Part of a small language model's weights.
Size: 16 layers, width 768.
Each number is 128 + 32 x the weight over the matrix's rms, rounded and kept within 0 to 255. Layers, rows and columns count from 0.

# layer 12 MLP gate, 3072x768, rms 0.0683, rows 83-100, columns 128-255
[[ 99 158  97 101 114 104 144 106 144 149  74 111 163 115 169 135 104 124 136 125 104 137 102  91  84  67  74 165 101 133 126 156 155  97  86 158 133 193 159 141 158  90 145  98 137 128 162 146  60 116 126 130 122 152 137  78 141 130  90 113 130 186 158 129 125 130 127 142 155 124 104  69 116  82 157 108 117 113 126 111 127  95  82 154 108 102  88 122 209 139 111 131 128 174 140 129 118  92 153 137 113 115 170  82 162  56 116 160 168 104  73 152 130 138 152 166  62  81  58  80 108  87 136 137 116 113 142  95]
 [146  47 101  81 127 130 141 112 151 128  88 169 112 116 159 159 141 124 211 108 147 155 118 124 150 116 136 108 103 188 140 151 150 131 131 145 129  71  90 161 122 158 172 122  79 130 142 100 135 111  94 105  83 117  79 107 126 133 110 117 129 108 148  91 146 141 148 136 129 162 186 106 160 183 119 112 141 110 115  56 126 189 131  75  73  78 154 156 129 141 166  74 161  49  82 115 143 136 144 146 143 157 130 143 133 116 150  98 156 162 208 133  95  71  93 163 137 166 127 160 160 133 105 180  98 164  37 103]
 [122  94 149 124 186 136 152 142 161  94 111 108 116 106 189 101  94 191 121 138 137 151  67 153 154 115 139 111 169 111  94 179 161 152 118 146 149 149 100  82 129 126 161  63 112 115 114  94  83 110 175 136 135 124  92 169 148 156 113 141  84 103 133  73 103 135 163 155 125 138  82 145 111 109 122  80 141 149  75 101 149 120 149 112 128 142  97 156  90 117  98 145 149  80  62 166 140 146 133 169 161 132 143 117  79 169 164 144  90 105 165 161 142 112  98 142 101 118 122 154  95 212  99 104 162  85 168 158]
 [140 150 144 139 106  97 104 124 106 155  72  98 134  92 125 131  95  86 141  93 103 163 168 153 113  88 172  92 155  77 101 133 127 129  62  95 148 131 126 168 152  86 127 105 145 117 152 114  82 114 110 136 180 141 124  98 176 126 158 128  73 161 142 157 123 147  81 105 103 158 142 138  86 143 152 191 168 152  86 141 177 172 111 169 166  94 129 100 122  93 119 141 117 120 134 113 145 140 119  87 128 155  80 187 176 104 101 130 124 130 100  71 123 114 104 156 142 143 124 122  85 123 117 171 125 162 138 120]
 [126 115 158 174 118 140  77 105 120 180  99 117 125 105 123  75 143 143 115 161 115 150 119 138  99 164  87  89  71 150  99 115 164 139 100 141  87 133 177 140 124  92  30 109 141 136 110 140  93 170  80 159 130 129 121 118 125 100  41  98 134 137 144 124  79 138 212 121 131 122 137 180  73 127 123 127 155  65 108 146 138 156 119 146  58 149 110 163 119 152 147 150 123 116 147 137  62 139 142 142 127  67 167 118 152 142 134 165  86  63 107 172 110 112 154 121 132 158  83 194 122 139 166 109 119  69  47 134]
 [149 135 140  78 145 133 109 172 128 121 118  67 142 127 121 132 112 179 141 143 148  75 137 134 169  77 126 152  79  90 119 128 139 111  46 146 107 172 113  95 112 158 157 129  84 192 110 125 128 136 168 139 161 102 112 122 144 119 140 154 121 153  89 132  27 147 155 150 126 225 140 162 122 111 125 150 171 125 197 158 115 138  98 129 121 121 121  80 141 153 149 114 140 131 131 106 146  65 113 149 164 144 164 122 132 146 146 109 164  52 159 131 204 115 114 119 183 152 121 137 110 112 195  95 167 104 132 165]
 [ 96  61 191  57  97 148 141 210 130 147 113 104 132 130  86 153 144 133 103 117 172 145 148  84 141 136 144 162 134 126  95 147 145 114 151  95 111  85  99 186 168 126 162 156  95  89 121  87 207  93 151 134  80 130 128 122  95  93 108 110 132 141 179 125 126 149 141 116 104 151 161 106 163 120 147 109 147  91  62  96  59 133 162 101 161  94  83 119 105 159  99 138 160 116 143 223  90 156 114  97 160 110  36 122 108 126 125 119 184 107 160 104  67 101 120  86 132 137  75  95  92 124 152 124 128 184 109 153]
 [135  91 105 108 102 111 139 113 173 171 127 205 150 100 167 137 150 131 121 162 165  90 145 132 118  81 123 102 119  72 136 174 100 122 136 132  73 120 103 108  93 131 130 149 144 132 132 148 164 101 100 109 150 116  67 110 151 146 124  88 126 193 147 107  85 156 159 116 150  56 108 119  87 144 140 146 140  64 147 111 154 189 170 114 121 127  80 114 121 106 135 194 152  95 119 118 139  87 153 170 135 101 131 132 188 152 149 179 113 114 143 109 184  87  48 124 177 126 147 149 108 145 128 142 139 122 145 199]
 [ 49 128 109 172  69 133 108  88 114 157 156 153  71 119 132 154 125 142 148 210 183 132 131 153 144 158 128 124 102 134 108 212 173 113 120 139 131 160 195 150 184 117 142  76  32 161 115 136  67  92 168 126 170 186 116 126 160 119 119 111 133 129 147  91 161 106 151 123 152 163 129 162 155 111 160 181 154 111  91 125 215 108 114 126 108  94 148 122  98 110 167  84  98  96 117 120  96  90 147  72  68 164 107 162 143  86 117 168 175 112  78 143 190  89 158  78 144  86  36 131 135 111 149 194  69 120 178 126]
 [161 165 163  79 149 107  80 121  97 137 150 104 152 144 118 103 150 172 186 148 145 143 175 111 154 160  97 164  71 126 141 112 135 104 181  56 129 136 141 106 136 158 142 121 147  85 106  93 190 119 102 140 112 130 159 139  97 134 109 144  68 136 120 216 134 159 147  66 202 117 128 164 125 125 136 112  86 132 101 158 128 115 172  67  38 162 176 113 123 135 152 144 140 135 141 153 135 150 156 165 120 132 131  78 124 106 118 100 115 155 148 150  74 102  82 186 183 131 201 104 150  79 159  94 137 134 136 103]
 [175 179 114  99 232  97 133 166 135 142 121 112  83 130 170 141 138  79 133 181 188 145 142 147 188 132 132 158 139 145 123 149 134 108 175 140 119  67 102  93  87  86 126  89 137  89  80 111  83 123 104 146 130 142 131  61 154 152 113 188  81 151 145  99 155 134  68 137 125 123 143 171 137 174 147 134 133 136 118  69 117 133 124  76 134 121 119 137 158 123 102 118  94  96 140 151 139 159 143 175 154 125 158 166 136 146 123 132 131 126 206 153 129 125 150 155  84 128 132 134  96 113 107 112 127 131  68 163]
 [153 113 104 102 164 125 135 117 144 106 143 141 144 142 116 103  88 121  92 119 171 164 165 125 149 102 143 109 156  89  78 127 150 133 135 181  94 120 133 125  95 164 133 158 104 146 175 100 137  91 100 210 145 136 129 130 149 160 142 106 175 170 119 138 132  71 131 102 141 149 125 137 152 108  98 105  60  37 133  85 136 124 178 150 111 171 144 143 181 131  75 133 155 120 122 139 162  58 141  87 102 109 125 127 115 117  99 147 148  86 167 150 148 151 122 134 111 115 107 142 100 123  96 131 116 171  98 167]
 [119 134 193 116 115  90 166 126  72 166 123 124 147  86 115 147 156 155  63 141 150 124 109 170 126 126  99  98 139 168 150 158 198 128 145 116 165 143 188 101 161  71 137 152 153 152 117 115 174  48  73 172 105 134 144 130 144 134 133 129 173 117  49 139 181  89 128 133 130  93  70  93 152 127 111 118 140 225 103 137  82 121 159 161 119  82 121 104  75 163 126 119 129  84 116  99  67 120 153 104 142 188 105 124  78  63 167  93 147 202 186 198 122 108 113 190 176 121  70  99  85 109 124  85 150 135 131 161]
 [149 102 102  88 115 122 117  92 107  80 170 208 181 177 127 128 134 127 155 134 129 109 127  70 112 171 132 111  96  76 139  87 132  73 113 129 133 160 126 155 124 109 105 164 145 114 152  85 130 142 142  99 143 172 159 159 106 115 102  84 156  80  76 105 121 124 119  77  91 135 188 141 167 130  96 135 118 146  74 103 161  49 181  65 156 105  98 112 136 141 109 173  98 118 144 112  85 144 154  76 119  27 150 131 128  83 172 160 123 163 144 170 115 124 163 117 172 169 155 173 139 116 154 131 126 119 156 145]
 [116  87 145 128 144 116  51 148 114 122 112 136 111 150  71 153 138 124 130 199 172  87 133 178 133 102 134 135 133 130 118 143 100 150 147 122 124  90 115 138 133 176 151 135  61 102  75 113  96 154 117 162  76 148  78  81 134 145 157 190  72 147 170 105  71 129 136  87 121 153 135 128 162 168 158 114 119 158 131 150 129 187  80 166 152  98 100 136 119 211 177 125 178 141 112  82 165  59 171 170  70  93  95 159 182 154 142  94 155 115 105 138 127 135 134 120 122  96 151 185 158 130  64 143 167  92 105 144]
 [178 113 126  67  72  98 183 134  97  85 114 186 142 109 127 132 124  95 133 101 118 122 138 111 173 156  97 145 142 194 109  86 111 125 136 162 102  89 118 138  99 128  73  96  92 133 118 149 161  89 124 113 144  83 141 165  66 115 130 107 154 120 114 125  95 149 128 182 100 138 132 111 173 128 164  89 156 158 146 118  91  44 115 148 124  96 141  82 124 117 134  44 107  55 160 190 102 142 140  65 113  50 203 159 107  87  93 114 112 105 112  71 143 141 184 146 129 117  98 128 148 136 130  84 117 193 121 196]
 [150 146  90 120 149 182 123  76 176 162  56 216  41 152  66  71 146 158 146 142 124 155 148 116 139 134 153 141 110 151 119 139  86  90 180 120 160  93 154 207 148 157 128 105 147 126  71 186 162 165 132 100 134 102  70 160  93 123 180 159 149 149 151 139 112 130 124  86 173 122  90 128  92 149 131 150 107 116 120 157  88 111 118 102 116 144 146 139  82  74 122 111 120  57  96  63 131 127 182 103  92 162 174 121  71 118 131 134 123 123 134 140 115 132 100 151 111 147 130 135 159 120 109 133 149 121 155 146]
 [144  78 147 126 149  83 163 142 157 181  78 142 118 109 118  47 103  89 146 114 117 175  66 100 137 109 125 141 107  99 147 125 160  82 132 154 150  57 118 151 161 129 167  75 153 144 168 103 146 176 130 132 178 172 164 142 139 104 100 184  78  83 128 153 113  98 110 125  57 167 139 161 114 115 171 166 177 153 143 126  97 107 101 125 177 132 158 126 131 174 122  99 113 120 151 156 150  62 159 142 122 132 155 163 118 172 110  75 166 157 177  79  98 186 167  95 110 134 104 150  81  99 118  94 126 158 126 105]]
# layer 12 MLP up, 3072x768, rms 0.0719, rows 83-100, columns 128-255
[[143 112  92 160 136  97 124 110 160  91 113 137 120 118 118 136 178 171 139 181 108  90 115 126 129 111 206  84 200 163  83 143 174 147 120 133 179 104 143 114 123 144 135 149 124 219  94 163 165 126 153 173 117 146  99 167 151 162 192 135 159 149 139  89  49 122  74  75 128 152 141 187 113 171 165 181 203 217 173  96  98  97 115 100 145 135 174 145  84 160  92  84  76 146 114 133  94 120 135  67 107  86 161 157  92 202  88 115 107 135 156 175 146 160  92  72 132 131 150 160 111 109 139 177 129 135 149 178]
 [138 106  78 113 102 124 147 134 123 153 117 121  97 167 123 119 107  97 104 141 121 130 133 148 128 100 171 100 125 125 113 105 100 144 164 113 138 174 107 193  99 132 141 124 145 107 144 135 175 130 152 123 178 156 152 116 128  66 125 216 153 151 147 125  86 120 105 137 143  78 146 144  98 139 185 149 176 113  94 110 142 137  98  98 150 148 125 107 146 175 137 118 156 147 178 128  98  92 120 139 166  81 131  84 192  75 102  84 157 167 127  89  94 190 126 109 145  32  95 114 140 104 118  96 118 125 168 175]
 [107  87  98 135 127  77 125 188 159 137  95 106 142  93 144 151 108 151 173 115 162 118 124 171 154  73 116 124 129  78 118 124  97 127 109 150  99 114 184 143 126 157 136  81 159  99  57  92 162 156 107 113 188 113 127 153 149 124 150 142 216 112  91  85  60 109  92 117 142 107 104 171 121 103 130 132  65  92 141  76 144 176 142  96 100 100 192 146  91 131 119 150  95 151 126 161 151 126 116 165  47 128  90 110 140  63 127 150 152 132 175  96 124 145  85 104 102  84 116 118 155 135 126 115  88 100 100 134]
 [108  92 110 102 137 176 161 146 147  95 211  87 143 154 152  55 121  93 123 177 123 123 109 191 157 153 109 112 118 168 137 135 171 114 181 114  83  92  77 155 148 111 168 172 122 154 154 114 178  61 123 134 109 111 144 117 148 156 121 109 167  95  68 124 109 124 154 119 150  44 105 153  99  97 132 120  70 201  87 118  97 121 128 113 139 177  96 125  67 150  90 127 128 149 124  89 171 171 152 170 113 108 123 124  77 181 135 158 183 154 179 186 107 172 133 133 118 123 157 117 165 103 122 102 138  67 139 149]
 [164 137 138 150 101 157 193  96  63 108 129 210 140 123 158 112 157 156 113 149 132 103 150  91 158 122 142 139  77 146 129 146 113  87 149 128 117 116 168  99  85 150 154 185 126 172 109 122  72  88 126 151 145 123 167 124  81  73 172 115 110 154 135 151 187 191 191  78 160 118 114 116 173  99 123  77  98 114 148 131  83  93 116  96  98  87 155 119 160 137 127  56 145 108 127 100 146  77  73 113 184 179 141 207  72  64 132 152 176 137 119  99 171 147 124 142 154  74 124 136 130 132 127  69 123  89 128 152]
 [125 169 144 142 124 162 121 101 165 161 128 111  63 126 117 141 151 122 106 121 114  60 118 136 122 121 141  79 179 149 148 102 137 108 179 102  80 108 198  93 108  99 129 105 167 115 134 102 168 141 101 182  98 129 147 159 168  84 114 117 169 169 152 100 190 150 111 157 143 142  66 115 107 140 121 156 196 207 104 120 138 127  83 163 149 131 178 148 181  79 111 131  86 165  83 118 140 164 133 152 122 115  80 141 167  81 144 134  86 145 116  70  73 115 140 166  71  99 116 115 127 151  57 225 126 199  64 177]
 [180 168 150 163 188 136 150 105 140 181 129 130  69 128  47 137 178  75 167 155  96 131 116 103 147 106 115 158 101 134 115  75 100 106 156 153 188 129 100 113 124 103 192 123 102 109  76 179  99  84 110 168 113 135 120 148 170 110  97 193  93 206 195 135  82 195 108 117 101 171  69 158 112 104  96 137  93 124 129 125 129 134 109 108 182 125 168 143 106 121 152 137 106  90 128 114 166 115 125 137  96  73 101 111 110 141  95 141  97  75  84 151  69 180 173 173 163 105 131  98 117 121  91  93 115 111 164 101]
 [199 132 162 113 151 154 137 106  90 159 143  86 124 156 173  27 152 121 162 137 189 117 134 166 154 139 113  99  73 121 123 138  97 182  77 114 110 105 118 145 118 131 147 174 197 168 150 115 186 123 155 151 125  84 163 117  97 156  95 130 107 138 124  96 136 146 115  96 139 140 142 164 149 118  98 130 109 123 124 149 159 173 187 134 174 104 104 115 185 133 165 159  87  95  86 102  98  49 156 116 165  75 114  67 159 136  89 145 129 137 124 104 113  96 120 125 175 153 192 111 201 163  86  95 100 118  60 159]
 [ 95 117 114 138 153 116 147 113 169 186 109 170 150  89  85 132 155 149 147 158 129 171 115  90 120 160  83 130 148 142 135 140 115 149 175 120 134 123  78 163  99 132  96 155  98 123 118 110  88  58 134 174  40  78 118  73 127 174  91 153 149 137  92 112 102  98 208 143 122  78 161 111 116 135 145 114 173  92 102 142  76 151  33 150 174 141 130  89 149 124 144 155 128 103 129  82 119 163 139  93 118  95  67 155 130 120  89 119 147  70 108 144  98  97 113 149 178  63 155 120 128 104 102 153 158 136 113  84]
 [212 127  90 126 149  64  85 121 180 148 184  94 110 163 146 109  97 129 162 141 193 104  98 162 159 131 132 150 119 122 116 128 153 150  86 100 158 115  58 151 137 148  99  72  91 137 177 117 159 122 174 131 113 123  87  97 133 138 173 115 119 142 129 109 125  78 127 150 120 163 111 161 149 128 153 171 132  91 111  89 134 146 116 127 118 100 139 131 148 137 120 130 129 117 110 107 146 147 135 102 125 106 117 137 191 173  98  85 122 150 119 142 140  84 137 149 102 131 150  76  89 128 126 172 124 118 115 126]
 [131 154 110 116 127  95 145 150 124  86 114 109 131 143  71 112 138 106 101 148 137 146 155 163 106 146 130 173 153 115 131 120 141 135 106  91 135 148 159 181 135 149 152 151 143  82 172 113 178  67 167 130 170 111 144 101 158 148 120 111 115  53 185 146 149 120 159  96  99 151 143 209 170 151 135 117 148 114 106  78 138  85 105 170 154 130 110  94  84 127 100  92 110 121 110 146 151 140 107 119 192  97 194 130 154 154 123 128 126 124 109  93 111 119  74 116 136  88 217 141 144 113 126 143 148 121 130  41]
 [118 153 130  67 155 177 108 150 145 183 145 148 142  78  61  83 125 173 153  97 122 193 165 177  81 181  98 135  71 146 129 159 127 123 131 134 132 142 178 158 153 146 126 127 145 117  79 110 104 157 124  94 100 124 147 137  77 140  36 132  96 169 163  91 119 102 146 125 159 126 123 136 118 151 153 153 171  81  80 117 174 170 139 178  95  76 130 133 123 174 163 103 110 155 124  92 175 151  96 153  93 123 140 134  90 117 163 111 102 134 120 182 112 114 151  85 195 177 127 158  88 255 160 112 162 103 111 146]
 [122 140 131  94 102 105  50 140 128  95 114 177 138 151 114 122 184  87 181 139 138 148 102 194 158 110 143 156 120 172 100 115 151 159 103 136 148 181  80 142  87 104 131 114 121 144 128 185 103  83  97 130 133  82 135  89 143 103 134 122  99 122  94 181  73 114 203 153  67 133 134 125  80  84 150 124 192 151 102 104  91 116 128 122  84 127 145 171  94 136 128 140 158 107 140 142 152  97 117 108 128 114 225 107 162  66  82 193  88 108 141 113 105 173 126 139  82 121 150 125  93 164 114 151  98 130  91 152]
 [111 171 124 174 160 113 124  93 110 106  70 114 137 135  96 149 124 108 125  99 124 112  81 111 113 156  44  85 168 140 151 175 144 128 113 135  97 155 100 119 129 115  77 126 184  64 161  91 117 142 127 202 249 158 157 147 108 119 145 125 161 118 189 163 104 155 171 173 183 138 127 128 130 164 117 159 113 165 167  79 159 112 155 111 151 131 147  96 162 103 142 103 103 129  86 153 116 132 122 101 143 104 157 105 112 160 132 114 103  95 136 162  99 185 145 118 106 102  83  89  67 160 178 123  78 113 110 142]
 [116 110 148 120 169 114 133  95 123 134  93 157 148 109 146 125 132 169 132 139 145 149 193 135 148 122 121 116 151 152 116  93 150 190  88 146 150 164 103 137 214  83 128 150 105  90  86 119 112 109 116 115  97 172  76 143 126 144 122 102 129 144 100 120 130 117 123 131 184  91 132 143 104 121 163  82 106 149 141 124 112 138 110 106 181 185  63 137 140 133 111  93 190 122  99 161  57 131 162 157 123 106 109 125 107 116 159 117 127 127 134 167 145 133 155 137 102 121 123 134  90 155 111  76  41 126 149 129]
 [ 61 145 180 126 126 118 120 138 146 139 106 126 175 130  83 155 123  69  76 107 120 122  91 146 176 144  91  93  57 151 158 144  87 123 138 132 227 145  99 153 140 163  70 130 138 116 119 113  79  99 125  91 138  72 117 118 161 173 180 148 105  80 113 203 106 181 138 173 117 128 123  73 153 201 174 113 126 163 123 150 150 148 154 161 142 105 147  88 151 124 126  87 153 183 219 151 114 139 100 154 162 136 141 108 149 111 145 145  86  65  97 123 184 100 137 153  99 142 159 108 184 180 155 105 121 103 140 185]
 [ 72 146 113  81 185 186 139 127 163  86 104 127 136 122 105 113 172 146 144 141 127 105 136  75  50 113 106 119 126 116 147 108 100 171 124 115 148 186  89 119 115 107 113 113 139 112 149 153 135 165 151 126 149 166 195 138 176 121 166 153 110 152 110 124 153 133 173  73 108  98 140  81 152  85 135 165 135 102 116 193 163  85 197 106 139  83 137 135 108 163 159 148  99 105 115 182  93 142  97 136 136  92 140 100 116 116 138 120 117 160  27 147 121 126 130  82 130 157 174  56 110 165 108 139 117 100 152 124]
 [161 127 159 136 148 137 136 153 136  54 141 139 151 140 172 172 146 182 125  65 105 141 190 112 110 124 115  92 104 130  50 110  83  99 126 156 138 135 114 142 110 114 177 123  81 130 187 104 152 145 142 106 110 161  67  96 106 160  73 144 134  95  45 184 129 167 104  86  87 117  94 119  63 151 175 140 129 133 112 148 104  82 171 114  92 151 130 130  72 133 146 153 131 181 146 131 125 143 164 118 168  88 149 117 109  33  90 140 161 150 114 108  99 143  84  95 111 133 129 117 119 146 101 137 179 148  79 122]]
# layer 12 MLP down (transposed), 3072x768, rms 0.0682, rows 83-100, columns 128-255
[[ 86 183 123 139 123 118 117 126 121 131 122 127 108 130 161 119 140 125  98 116 132  94 116 150 104 151 143 163 140 104  83 133 104 188 125 128 140 144 101 125 160 127 199 141 124 126 130 111 116 138 104  74 118  91 184 122  72  79 139 171 168 121 115 162 127  70 112 130 116 135 108 172 145 114  80 139 151 169 117  98 128 166  84 188 101 103 139 112  98 105 168 102  93 139 145 117 147 113 149 133 133 145 128 157 152 169 188 136  92 115  94 157 109 107 160 104 129 157 117 102 121 160 120 138 142 113 138 132]
 [139 133 138  75 143 104 192 124 141 129 146 117  84  72 117 107  93  81 125 140 132  93 139 108 167  66 136 168 127 128 119 135 110 143 150 138 161  90 152 104 111 156 154 104 159 153  95 120  96 135 150 169 178 149 128 157 142  90 125 180 127 142 121 112 151 134 163 103 112 148 124 122 147  65 115 139 173 134 155 195 142 149 171  95 129 165  89 103 133 140  84 144 106 116 164  79  78 132 128 154 110 144 114 131  94  70 101 154 179 140 146 154  67 187 160 122 188  88 143 103 125  83 140  91 140 114 117 152]
 [ 98 104  63 153 150 127 186  69 183 138  92 155 103 101 164 141 102  61 153 113 169 143 131  99 134  63 137 122 146 150  75  96 132 150 187 168 112 133 186 190 143 131 115 127  98 135 108 122  75 121 163  84 120 118 132 146  73 115 167 178 122 210 137 177 103 133 158 115 182 149 130 143  86 142 112 127 122 178 108 142 233 132 124 150 151  84 115 115 125 104 142 136 102 116 164 154 154 128 151 164 102  44 137 157 134 112 113 189 119 155 112 116 175 130  90 132 141 150 142 161 115  73 104 100 116 135 115  92]
 [142  53 137 109 138 134 123  91  98 107 149  47  97 173  90 152 157 101 127 104  76 109 118 158 162  91 206 127 148 129 148  93 108 162 116  87 134 119 134 182  99 148 124 153 124  48 114 146 121 151 117 109 121 107  98 110  70 138 130 136 111 111 125 132 154 180 105 147 102 135 150  78 116 128 154 165 131 137 117 147 108 104 171  92 164 109 115  80  74 122 104  97  90  84 112 135 175 153 138 145 123 102  93 131 152  98 103 134 170 148 123 138 193  82 194  99  85 133 129 118 176 161  83 140  85 204  82 100]
 [113 137 115 110 165 116 217 163 113 117 181 122 157 112 107 125 142 183 117 132 204  83 110 123 149 134 143 161 117 137 176 126  86 137 100  98  92 139 150 113 192 108 112  81 118 133 127 144 170 127 102 149 118 144 120 166 139 191 181 165  70 141 101 156 140 148 113  87 104 147 110  97 161 123 149  99 129 170 114 105 123  68 137 146 153 146 145 124  73 136 120 142 116 122 129 137 108 126 129 168 162 148 141 141 111 180 100  89  95 154 180  98 129  98 120 125 123 110 186 131 123 153  91 151 138 112 124 106]
 [129 144 116 117 126 215 108 153 167  60 107 154 117 102  65 161 153 112 103 165 152 102 114  67 127 139  95  96 101 148 133 139  96  66 135  91 122  97 133 105 172  58 171 142  69 106 138 103 128 175 154 158 117 162 154  96 174  96 102  74 141 175 137 130 103  89 126 157 159 214 157 150  62 101 122 123 138 137  83 104 168 176  93 125 169  80 118 106 117 187 108 154 131  68 126 104 197  85 210 172 156 107 131  61 144 142 143 154 135 124 122  90 140 102 135 180 111 134  92 103 153 103  19 189 123 186 214 138]
 [199 111 153  96 141 153  86 153 180  47  94 136 121 116 183 188 119 102 138  69 187 144 117  86 154 146  54 122 142 108 139  61 192 119 131 143 111 130 131 136 138 130  73 161  92 145 132  92 127 163 165 223  88 150 160 111 154 155 139 122  96  77  92 105 111 160 146 132  98 155  84 104 141 106 164 158 109 105 116 125 112 173 158 173 135 149 124 115 117 149 123 106 156 154  92  97  93 125 180 104 120 128 149 153 120 100 142 130  45  92 110 128  83  82 167 160 142 172 145 137 109 119  36 198 138 135 148 156]
 [203  99 238 103 102 153  98  96 110  71 131  72 117 172  87 143 129 142 156 133 196 113  96 107 160 124 199 100 169 156 110 166 112 126 163 132  96 147  77 118  98 134 156 156 152  76 165 140 163  98 147 152 139 146  96 137 167 135 156 118 135 146 121 111 151 155 169 126  81 129 160 166 117 117  97 145 103 143  93 142 154 128  81 172 130 153 156 129 124 115  98 140  92 145 123 108 156 137 139 181 117 155 161 195  97 164 142 163 101 137 131  97 174 121 109 156 156  60  81 124 129 107  66 179 177  86 100 128]
 [168 168  99 153 145 122 144 118 125 124 148 152 129  84 117 114 170 131 129 140 134 149 134 110 150  90 131 115  96 132  93 156 164  69 167 149  97 127 105 128 124  70  84 107 135 181 140 171 147  65 142 155 140  59 111  88 115 103 181  90 104 120 146 163 149  59 201 166 111 122 154 168  66 118 117 127  76 142 175 177 135 141 112 113 108 141 133 152 116  83 139 148  68 105 145  86 145 164 112 128 150 141  94 147 138 155 166 117 179  73 201 116 127 147  80 153 142  49 134 106 137 101 160 163 114 119 105 161]
 [138 117 151 148 168 190 128 118 121 106 101 154 131 177 161 157 193  86 131 138 165 130 181  80 115 124 112 106  77 142  95 153 138 148 164 118  88  69 162 156 122 137 116 139 125 129 115 162 137 189  95 117  88 177 114 139 148 141  93 137 110 114 119 158  87 125 135 155 133 135 132 126 117 149  99  89 101 142 149 112 126 146 209 109 141  91 123 124 136 128 111  70 102 108 127 154  72 120 140 220 110 118 132  68  76 123 109 115  78 129 124  81 157  75  58 151 160  92 110 144 152 156 113 126 132 120  96 123]
 [ 89 120 117 138 104 132  81  93 144 110 139 115  81 128 208 145 122 218 148 152 143 173 158 103 166 136 108 155 164 200 110 127 130 107 105  68  87 138 104 136  98 182 152 106 153 100 123 117 109 154 158 140 162 113 148 136  95 178  86 232 153 184  90 181 160  76 111  60  95 172 122 111 100 174  68 197 196 171 121 127 156 121 140 143 147 120  75 136 153 144 192 102 136 116  98 125  84 128 109 153 149 121 138 116 135 169  92  81  68  94 182 134  92 170 157  98 131 150 119  86 154 147 148 127 134  70 119 165]
 [133 104 106 103 121 108 138 139 116 162 108 122  90 127  57 106 119 136 120 136 136 126 113 100 194 136 137 138 194 149 151  96  87  80  93 158  69  99 165 160 135  97 158 107 105 219 102 109 152 177  68  98 174 169 143 129 160  98 155 106 137 129 161 156 104  89 115 111 126 169 120 165 115 163 140 128 174 167 163 141 145 147 118 118  71 122 124  81 161 136 117 169 172 193 105 132 138 186 128 154 154 171 112 158 104  86 146 137 126 155 110 137 120 101 105 134 145 126 200 115 143 123 118 120 152 103 160 116]
 [149 150 101  98 143 175 143 129 125 155 109  52 139 141 161  92 142 124 119 136  74 137  92 158 131 122 138 100 118 169 153 119  79 109 152 117 137 105 114 109 147 143 147 162 136 128 146 132 146 148 159  56 133 127 104  56  53 179 132 165 156 124 176 141 102 180 162 124 130 147 120 131 146  74 109  81 132 122 116 104 120 108  93 102 105  94 123 113 138 116 146 137 146 129 145 120  84 146 119 145 153 108 110 106 142 154 125  78 141 114  74 157 109 155 174 104  67 171 140  68 119 183 145 130 125 163 113 145]
 [147 152 130 134 137 123 117  98 117 104 159 142 152 158 135 113 142 148 194 124 134 126  87 138 146 117  87 179 120 161 152 117 118 148 156 119 171 109 105  98 149  96  91 163  81 157  92 153  98 173 170 181  98 121 145 148  96 128 127 196  97 125  87 169 142 136 120 126 106 104 154 119 144 160 172 108 181 124 182 144 169 108  88 145 101 159 123 183  83 137  90 177 184 141  74  59 137 116  99 129 164 153  69  59  93 122  91  91 110 107  87 152 165 187 104  80 112 169  96  65 143 148  98 122 115 131 123 151]
 [135 138 140 123  94 139 110  63 117 193 154 118 134 166 135 138  78 160 103  80 130  70 142  90 144 152 107  95 143 125 147 133 144  87  77 131  91 145 124 167 127 122 100 128 167 139 152 116 177 161 142 103  83 130 159 147  91 132 141  83 135 128 132  95 115 109 154 160 155  53 120 154  54 114 118 140  68 144 136 140 137 131  92  89  73 157 104 171 139 122 133 132  68  87 132 148 180 147 121 118 112 122 181 134 105 137 140 144 115 126 168 127 117  95 126 128 163 117 107 120 158 164 164  80 193 101  85 114]
 [124 126 148 112 121 124 114 104 132 185 111 136 147 108 128 148 106 107 116 162 157 140 127 222 148 179 120 158 137 101 138 100 144 120 151 134  95 134 106 118 181  90 143 114 197 105 112 166 169 109  78  68 157 125 115  64 174 126 196 124 107 141 137 103 111 135  96  93 125 119 106 117 133 153 159 185 116  97 129 122  87 113  89  62  88 176 110 123  84 119 156 117 154 133  93 132 129 145 137 118 113 129 121 103  98 137 166 131 104 131 171 139 123 134 155 139 176 154 155 187 186 156 125 122 110 105 145 143]
 [185 180  80 151 140 123 198 147 118 210 138 161 120 135 155 113 124 118  98 113 160 171 109 156 143 170 110 122 105 124 143 189 148 164 202 159 124  92 129 173 121 203 162 156 142 145 164 100 101 111 129 134 105 176 138 128 157 105 118  94 111 177 176  89  93 115 121 146 158 120 122 128 148 127 157  95 145 131 155 127  91 141 197  35  78 170 106  60 115 140 158 135 184 120 112 131 138 117  51 109  88 150 120 137 118 171  83 108 114 152 106 120 107 108 135 127 157 142  92 140 167 169  69 138 115 128 106  62]
 [100 113 119 148 162 171 161 163 157 132 154  92  74  77 140 105 146 132 169 155  63 149 116 211 116  83 112 189 102 202  96 147 121  98  64 115 130 159 166 143 130 138 176 102 143  96 144 175 132 143 203  92 135 125 135 120  31 138 110 113  96  92 132 133 103 147 141 110  99 144 117  97 149 141 154  95 179 181 160 124 109  97 107  93 144 165 113 201 102 133 119  99  93 107 135 113 118  88 199 127 112 140 148 132 132 151 161 141 142 119 155  79 133  81 171  71 136 124 210 166 163 165 144 171 150  90 174 123]]